Each number is 128 + 24 x the weight over its row's rms, rounded and kept within 0 to 255. Layers, rows and columns count from 0. Numbers have three digits each. The size before them is the row's rms in percent of the matrix's.

# layer 4 MLP down (transposed), 3072x768, rms 0.102, rows 241-266, columns 0-127
096:090120154111132142130121132111125094147085189107147160107172091125163176154144124131123127126165168120162132110136122106139119116134098149126107163154130138120107158127124146142091137103122114095165113106071078152175118114148171090121103084135155132131156117115080110170148152123108153110134131155109105151131110134157188148167112155135099072116113116095113149152113151118162159156124
089:133132109142146132150126094118136124113104165111124082097122115112121111154137140128166142160131109115119175174102129107118144162139139075187142148106115101084138152128154105105161156129093144124158110152102187147128117114181106126149148141118140126146115137169099118141125101134069160146098145101133107114100146122125148107123085099152118136122107130129138101135116130119113132107095
099:123138153164136152154134085100131135123136144163144141105179058151162073119122154115155147140087098158088176179147085142117105122126108068181172167167109147110148103131130149174122132132096106134131103167129132088138102128133127123129126145190138116167116128139081118108123111111137129110096138160136127160145169135146113111110118156126148140160133084142106112108113127075104100100076
093:127141112143122120119142136104133110148111153101168146115118162162076119140151093103094115130106139098149128127128127100104123139134127132102144116106125104182109172135132087133082117136097150155127123137113098105162126121122121141131142099171104190136166113089114124078134173115162110086128179124156129135121116133115152118150123145151088164142144187129126141182102153120088127115104
106:136060147163162177100097114122145163145119142136130128110115112133137112163149129165132139143145129143138083120068078158122109123128142130107125159100120104118144128176119140135157083140120147102136173122078176119103127164103118120109095148133125190115167096151174147137141124118123113134142157141154150179112152115116122114167152143106139097099114124128126135150137138124140117134145
108:177131112096149205120126121113123141128120122129126089117133133136157118107127166133131154146129157138152123135145154097138102114107144109100146127113129110120100106185108137157117163095114147080103150159174162169164098127125111127163127142119136141164187115163150143106116121147085080095110085118149109170133123126135100110114163167156143079085145144090119130107144085109109151160134
097:138116133163139122116143154104100106146110142097161112091099126164146118111120094125058132122118150109083170147128117168164147130132146111111086110133172153121118116114112126084104111144109099148150093131138111140109077131119126152116138123160155148160118145158128140180136124146182152084107104129137122079127106118139131132099098159148172126133133146115140135133125141096122131085124
100:133107110090112131082122118116080161137085146180090121116154125170097128108152172113118123161143089146119110176130158115154117126117093099117129155136124118150138127158100109123133154158110134131143105109134062112089166119128139103108107153108159110165136115137144138104156145144169112132124118131147118098122147118102114095146108121103142120112155119115139105078145147125123158120098
103:140136120129132084165125175106158127106141099085142095081093152128152164083105155170138105135127161157115167118111121157138175124146104103169121102115175132171144097131141122120136148160126060092132105147127173114127109124120113146096081145128180140104158104128140099115111139154140075137075124139119124129163078121075122115169104133101145111107112078115127125136135122134152095154166
094:126095097163164113130129181121099151143174136083128112172128121129086095124165133153108100103163091121128121127136142143137106145116119132116116098092116119142107147125157142139112111172122145126124120120091120133143156103144126150117134135164118154158101096139113126100123099147149107125076114099118117153131178075116135134118128122075118072132134149112151173085125152138126098129096
102:152141134125133128199117132117105137142121130101109185114140131200184139120171145144095148095169082121093114134151127087140141119146194107115123109162121133120140122123101145121121170105121133113122137124152164148181134119107141119157111091176124119154120120115090131167096119127105090139074175102147141132141058089115116159198113151127096112134136121122101115178169142150112143146145
102:153157124181163172159124136140141121146153134114104102147106158121120143140113124141148099149137133138119170154156060107116089126124117110096117113127147117132143082131141143160111082154101114140142149113078089123109160155131074150109152114139125128155165129144136124166141118117137102146117128197104127099131091139070109069134162134133120160166096182153125138130143113140166157146138
096:100148135147131143111118106122110091142122130126189121145123115144088135173128155141101127127140109118121090140117129070091140124152140152139130069117116163127095094122153120084153079140152125138149089106149117111088073115125141068116118147138142140105099138149115107114127151144141122080116154129093084090127121134142122136141124121170127085155116123160133103140086093192134117094140
096:183143097139142135097143109139143167114156119126132130134134122085138163129147124100127130136113125126104116129128123150121147105142163131085131118127109142090132155139133110107143110131119137109111122146142109150120154157122106170152112141155146146142101129128144124138159173132147197143181136116111098141138087125134128100122196083125111107119160119159128176110163150154118124121112
095:159160086106113161112141161113120149100089111149113099136111151129160161128138128161138160154143139175111085107166092136147147144139095150152172131144119109159098151129108156141119136128130111106140149140112128125127155155119112130165189097128123104115163146141132165151112167170164115126106126149116116140123126101090130147128101157126130130131121142145135104131139102154131156100138
094:143146146138102115107148179158126158118134099146125146132079117193138082148105122151129145111149162128133147116145110124115092076154104159098144078167113109145121163088147124143106117120147112109135142142128155078124123150128115141140078129151128119142139130113122157126159156125140181139148151099133137128142128108143102119143123162121112115158114124118091083143158117120128118106124
102:127125121166166140142083103138113148068161104109156089112124109120137115160118177159111101140137159113100103132135132142152137109151143137126091098101120139112089128174121151183117137132162128157148132113103153112070125103176141144124032153094124162132101104120117076106161161150150149125136119109082143127168130133164149119131116123124117100116133070136118087211120103163151099112120
104:119136108089121114151179143113107133128103130133151119135127126097132138169105099143137091106133079159123143094145189146123154135105156142122145148122112137113095136107162142113138152129149123161140156138062117104167136144143111118149140144174108092094143162098087141096149119117105159146099176088112161111164173077167141166142140091150130154126126129114121118127114105152165174131127
096:135121137097129144159136125147106130104134110158119105148149136116149185139136123135129126127166137126142121128117155144133142161155126152132138103186114129149133125160137119085091107109130138130153136098120135114133136116147181140152112110122114153156129134161138130127126152143151115117155136129141101098131132148136129109128205164129114102140132137125127118092135122150129149092115
106:195120134158173099095148128107098134145110144135099099111108123152128150140164090139137131116133145154108128094138083098132137173152108177145124158150145115123110089174116157104163138127107135144081155112147122099121100119158143111135075166145153116131149127129114156058127136138154090146148129147094162130146091125087187115106104126093141134096093084119116100138123139164131146126141
101:085089133088126137108155111129071119155122097101131112172112076117161169138176133164154089110152102155105152110133167145137122120128184115160163093119137118147122170093121119129113142097125124127109095110078123183115130093093166114093119120156130141111097129127157116129109179142088133123135149160083086124109143137106125124097141112143120139143109134127104107127146103120145117136138
102:090106196120115097110122121107165173114103162135119088114095112091116143164116142124098110146106108122142092116090089150103166141151158123103138128100118081154103170115120212085111120131099118114140138123122118119116148100104149090129146113145176117118166132162096129130134120110114137107102148135140120112163145136136113111110137141111137157117182090132151141114118149140132132080152
095:143123124145122108133172145139093147118177155153143127125123146099068106094087107126085130142143141129166107073149109143115097138158140152105136148122128116120100128109144118139105113084101126144123086154103150154170117129108110187153126141132159173118134118142148117119121140148117145178135118117116057112151100171125131150111151141140072131134159102133126143077144146123134144145085
100:134084169134164085124121098160149140094171087120175127166146157126126152159114126113094094134147115167132089107139135110143108153142133125156163106149143122179067137138136160124110132117135084092165111123109088097134090134128116149133155162073162129131125154161114137102136120102104106141099142155090092093110109180107129137114129130161120122104109174104154169145147117165139120152125
097:143114138136152135142164103125116124131107145089083111088136142135119138154103110129125101148145165116110140072112128128160123103152173138108123118123128088143110154104135126137155166126132173095149120155137094099128137141103106141146133125168117082069088142082128147117097083117122190155145104151119141160142139137147111092135093121133131114153154122146131091083087154100090150152109
094:120094184095159130131083075181115136097131110113083173113160087126112089130131096080156164137138145146122156101126124125141077146138116064125124119115143126157096090159080118146171132107151136138108123109117113159168114105100123145167126138123161112122120191149147129101156110117122084141143135130119118156098131136147151126147098128126124108083126167127108124117133121152124155101129
# layer 4 MLP up, 3072x768, rms 0.0335, rows 242-266, columns 0-127
093:104118096137162121114088110066106137117102153122135170150134125111136129104130119156114128129135137128137114091074128125094102116138136126102159127128156137139095102103140157136103130130117130196138135100183129154172125074087124128158104161152112137124142133077135132129100132133135142137113121092138126137131160152147127163115158164117165113123116149129159130112161115103100150133081
098:099104182163118121111145108130138124133113112162100129142073152118149145124118120131132117131145189167113153171150126134165109160099149122121142127143136130145080138131096133138174140117180126130143133114146086134120116102066104160167126100154151119184133123137130127152145099122180097123082125138126128119153141113110104129125085106113131170141139115136134156162092121129155104065124
092:148134110115093134125147077090143132127139125107120103119105128126114075123130157108089140112102153105145128123182120104128119129140140136147080104131093123097079165151150120093136111116139147120151122117120165138173118139113128125091131131135130119110136122131125081113127152168112117144137103088144162192098141164115107102147096151099138136171129116111137072168153145153106135132094
107:182105096109060139136155115128132110139132089119112084131146150102115143135162147150137174143120176148119140106156148127142134114100114142099105100162128145165100156123122134106135168102110125119158121142132107123174143111095105134163144093144124112110151107140102111126140128137159132144137153133110135154152131112145089136117111125123102157146144183180138107145135108123108163109112
101:121131089128134107141147148110071099181159178123120143131140144140137112134131089105154105126120125132117138123108152176116109154148107138165132109135124140128090162161139165100086130130135116106148085110143103114162136149114165093167117138110123108104136107124136114099142157111127126148119132094129160123127121084146122133176122126150131122127140131147057095100102169131106109168093
094:112119102112151143066150156137093127108141088110130101137154152131151137146161145107092145165122139127145122106143144143155134126086151154124100111105111050143105120126108119161105143134163101115143132117126129116137156119098162139080113147152143095095129125150152130106117078072126102145120143121104110099114149140117068144100119145094145160112132124135115155125119105153165120086177
107:162133138062099136135097121147134123166143127142140110100113155130145116175134107125088068101126137128120124091150158134136140133075122129076151100110147120145126134108091141149153138102107102147144142123110143145170172153083157109083134140141112171115118145099117111124120142133133126116093134127132155127120167094120111160137166157086117100100132136103134110156136146117117136125133
108:084177126161143140120153174103113122117100124129130121147157106148127068178175124134108155149112111119128163085110148142087115142116102136145118129097097122092099170109131143156092162131111122124127134125152135139167134148134136148076159142110091095143130154119131123136134094121143167144110127132139129114117123105129138172123140139141115118092103144078157125193183104135111130117113
102:135143105107093110141124141150138150118119101128109159128112145103134077185134160157151130079124140113096148143116150158155149090106156133099116174140151146124116133123093111169151157124116145082190127116138117125134123137115107116131106125161143107117164146107095112098138098119177134166157058142116103142110148107170169107097143139135105164125136107112125131159110145183135126160121
105:111112114126184086164144121144131133140128111120147147133183120103115143117144092150120139136124120167128154145126125122078153156106124123096124152135131139117147117090115133204111129130112144132118077146102127171064107157136088175113086137127126110152140126092155140143119127127101111088105147165110121114161097147163162126136092130166101132152132122178155146120113133169135146096118
100:147130135142141157135141134099135127085132109107151129110130133107111135137138139135161097116122104107099109140060143126135155146137140142075141121117074102116115112147116123162160137094172150159132097112188146172145110127147170169158114144110127160072143135112140124077096100118131163106157121087146150140132100107190139089175108147106132112098112115124166117141143129169120141108170
095:147141132119120143112092159130116093105151131119136131097103118096135141155133133151167104109114116149122156143129127116113136162111108143128167120125115153140097149161110167114088149157137154111151138118159160182134115127119122154081167121134109153186116135148172128107101151113128125161138122092134115139139139126129119141110104154159102121126125115168133119083122101108115171117136
099:141131139122111118164122132129121089145139117119114129137123121097146141175148108111091107144086140138176147114102119110125122159089096114157116103155130126142123123130152139092145134128089112112084144120112125159098108147114136144082102139135122102130100081102113103122094126073130139141137113164134140145135154141127167123146097112195119106149107102113148161073139169110075124140116
087:142109155126117138095162140094114122134142127144122094140096104135097077133147120096110190131130150130108162113169141122143162143138112116114092114123117104118100156091134168191119090162153116132110067086111123174162118123123194145109151138152145162088115110110150124128155122121108147120146152154133118120132095128095112111115116174142124118119103108154097125124090094127088124097157
099:146089130135158111137118122142111138107104144155096114112150154100133141095146120130095124160091128112084143100122177166081137124134158079119126138076103102096133107151157145130177177121134139129133124124118158144142121063198099160112149131131098135113081170147119119128097121152121080121107123173121082151120164136154154105132143159101158119108132122165108176102127146175120144124141
100:090101159124148136118125154159158157116123126117121158156148112142137113135143119114074134126135118116095157080105141126123179128105094108104142129114112143133141104078073110145141157108116139147132192122091134134119125169110157153099114115122132087087112154144126183118148112162109136102113096123114101144138153131126134153152120132182153121126083165129112134160133101105150133146109
109:119120132123142141107130146122135124133098103126134083102159145109140164129133125147136144107142132151160121074163116112173103162113096145091115108123126126113164140090100104088113136139084138164181139108154175085135125154142127112132143108145152145142116108136113143124127124074131125112121097096132113090115127098113093106087095123166114137137115141146120143139111102146123124152116
097:119139127150115175204149159089147171145104118145125124116120178082099134167113113143149110153104144169088092114126149110172111189141132122129135108099125144149174140164091111100116114107148096107131117154123133163131134114096147130125146128117142115117156099156149111103115106128116163101143127129144128126130193156157164117110161145125123137090080119104128159126112113087123107126132
111:093112173107117152165134147168119116088151120121117138139121118120115112057128103153120085133110126163110142151107100125086131132113129151109142120148107127138156154132126112139115168103170141117128116133113160146139174152130182154118144128114096133137133113151145112150114113164104122134136143127105129095093110149141110157151108109141152114171161144119118134118155111128111087110134
100:090128098138115112106094140172090130141148126115128121131075112154153099139088122058111139100081107142166149148098152116140122142124103080122088148097163107152124131131113147158087118113087117141140123152146122106135116125111152139112119140100136091142094155095113085106167139115092142199133137110104115120153146135130112091103133133165135126143126131095118120162125137096147141130155
107:130073129170122108150139079138114107152165108160101122108128107105148140157125108116140175080152126145154141141120158112135129137121129103112123100138125092153080094127141096151072110104085146128151108146103151124159098138122162101082111099161153154140098143099127149117169082118130137067112166130145123160105155124124110073089128132151111124115106148165146167175137122156133088149061
101:117099150181116137158117141104124156140080130144152130100138146129156146156133159108092142128097149120103151154112162072140110175132124087137090148154157140110117163144136128137110125132146116136108116126148156158134124116164151069117083137167078127132151112129143144163138129090142118138090122105129131143122100164108097130126166150152148143114104077099136154125092181062108116105148
096:138108130133092084148109118176137108095129118141186124153158130154107110128084115147112111082135105135113093085094195128140124120111140185166128175102144148108149118100134160143133135101106151110086130140163115116146128138132165153109150133098100155161159123143147166170148120174139140149178117128165148115086122124144120157132124137101146161119136150136133093151145160134106145181131
097:112133150135146140155084129121165147133118104152159087140130108163085128114098116107112123111133115125149138140155137146111149194089118091123121170080161088125138081088176141101144108141145116178100125139093177141102127193150122126135125166110086136123133115141128178140091149110153083092108162147115137121127068115123123134095078119122140138165162207112125159135094190157087161166131
093:126072107126130127144113145070161099181159116125149120146116159169172132133137103145113127136155118116168175174177127124113116150158139094096109111130108121161120103146105166154133152109164178110176127110141136117142138140099143112086132128143125097136158121108142146155105150088126102111093116128099128139138182118109134146146139144122123120145139142075105152152116143155146093092139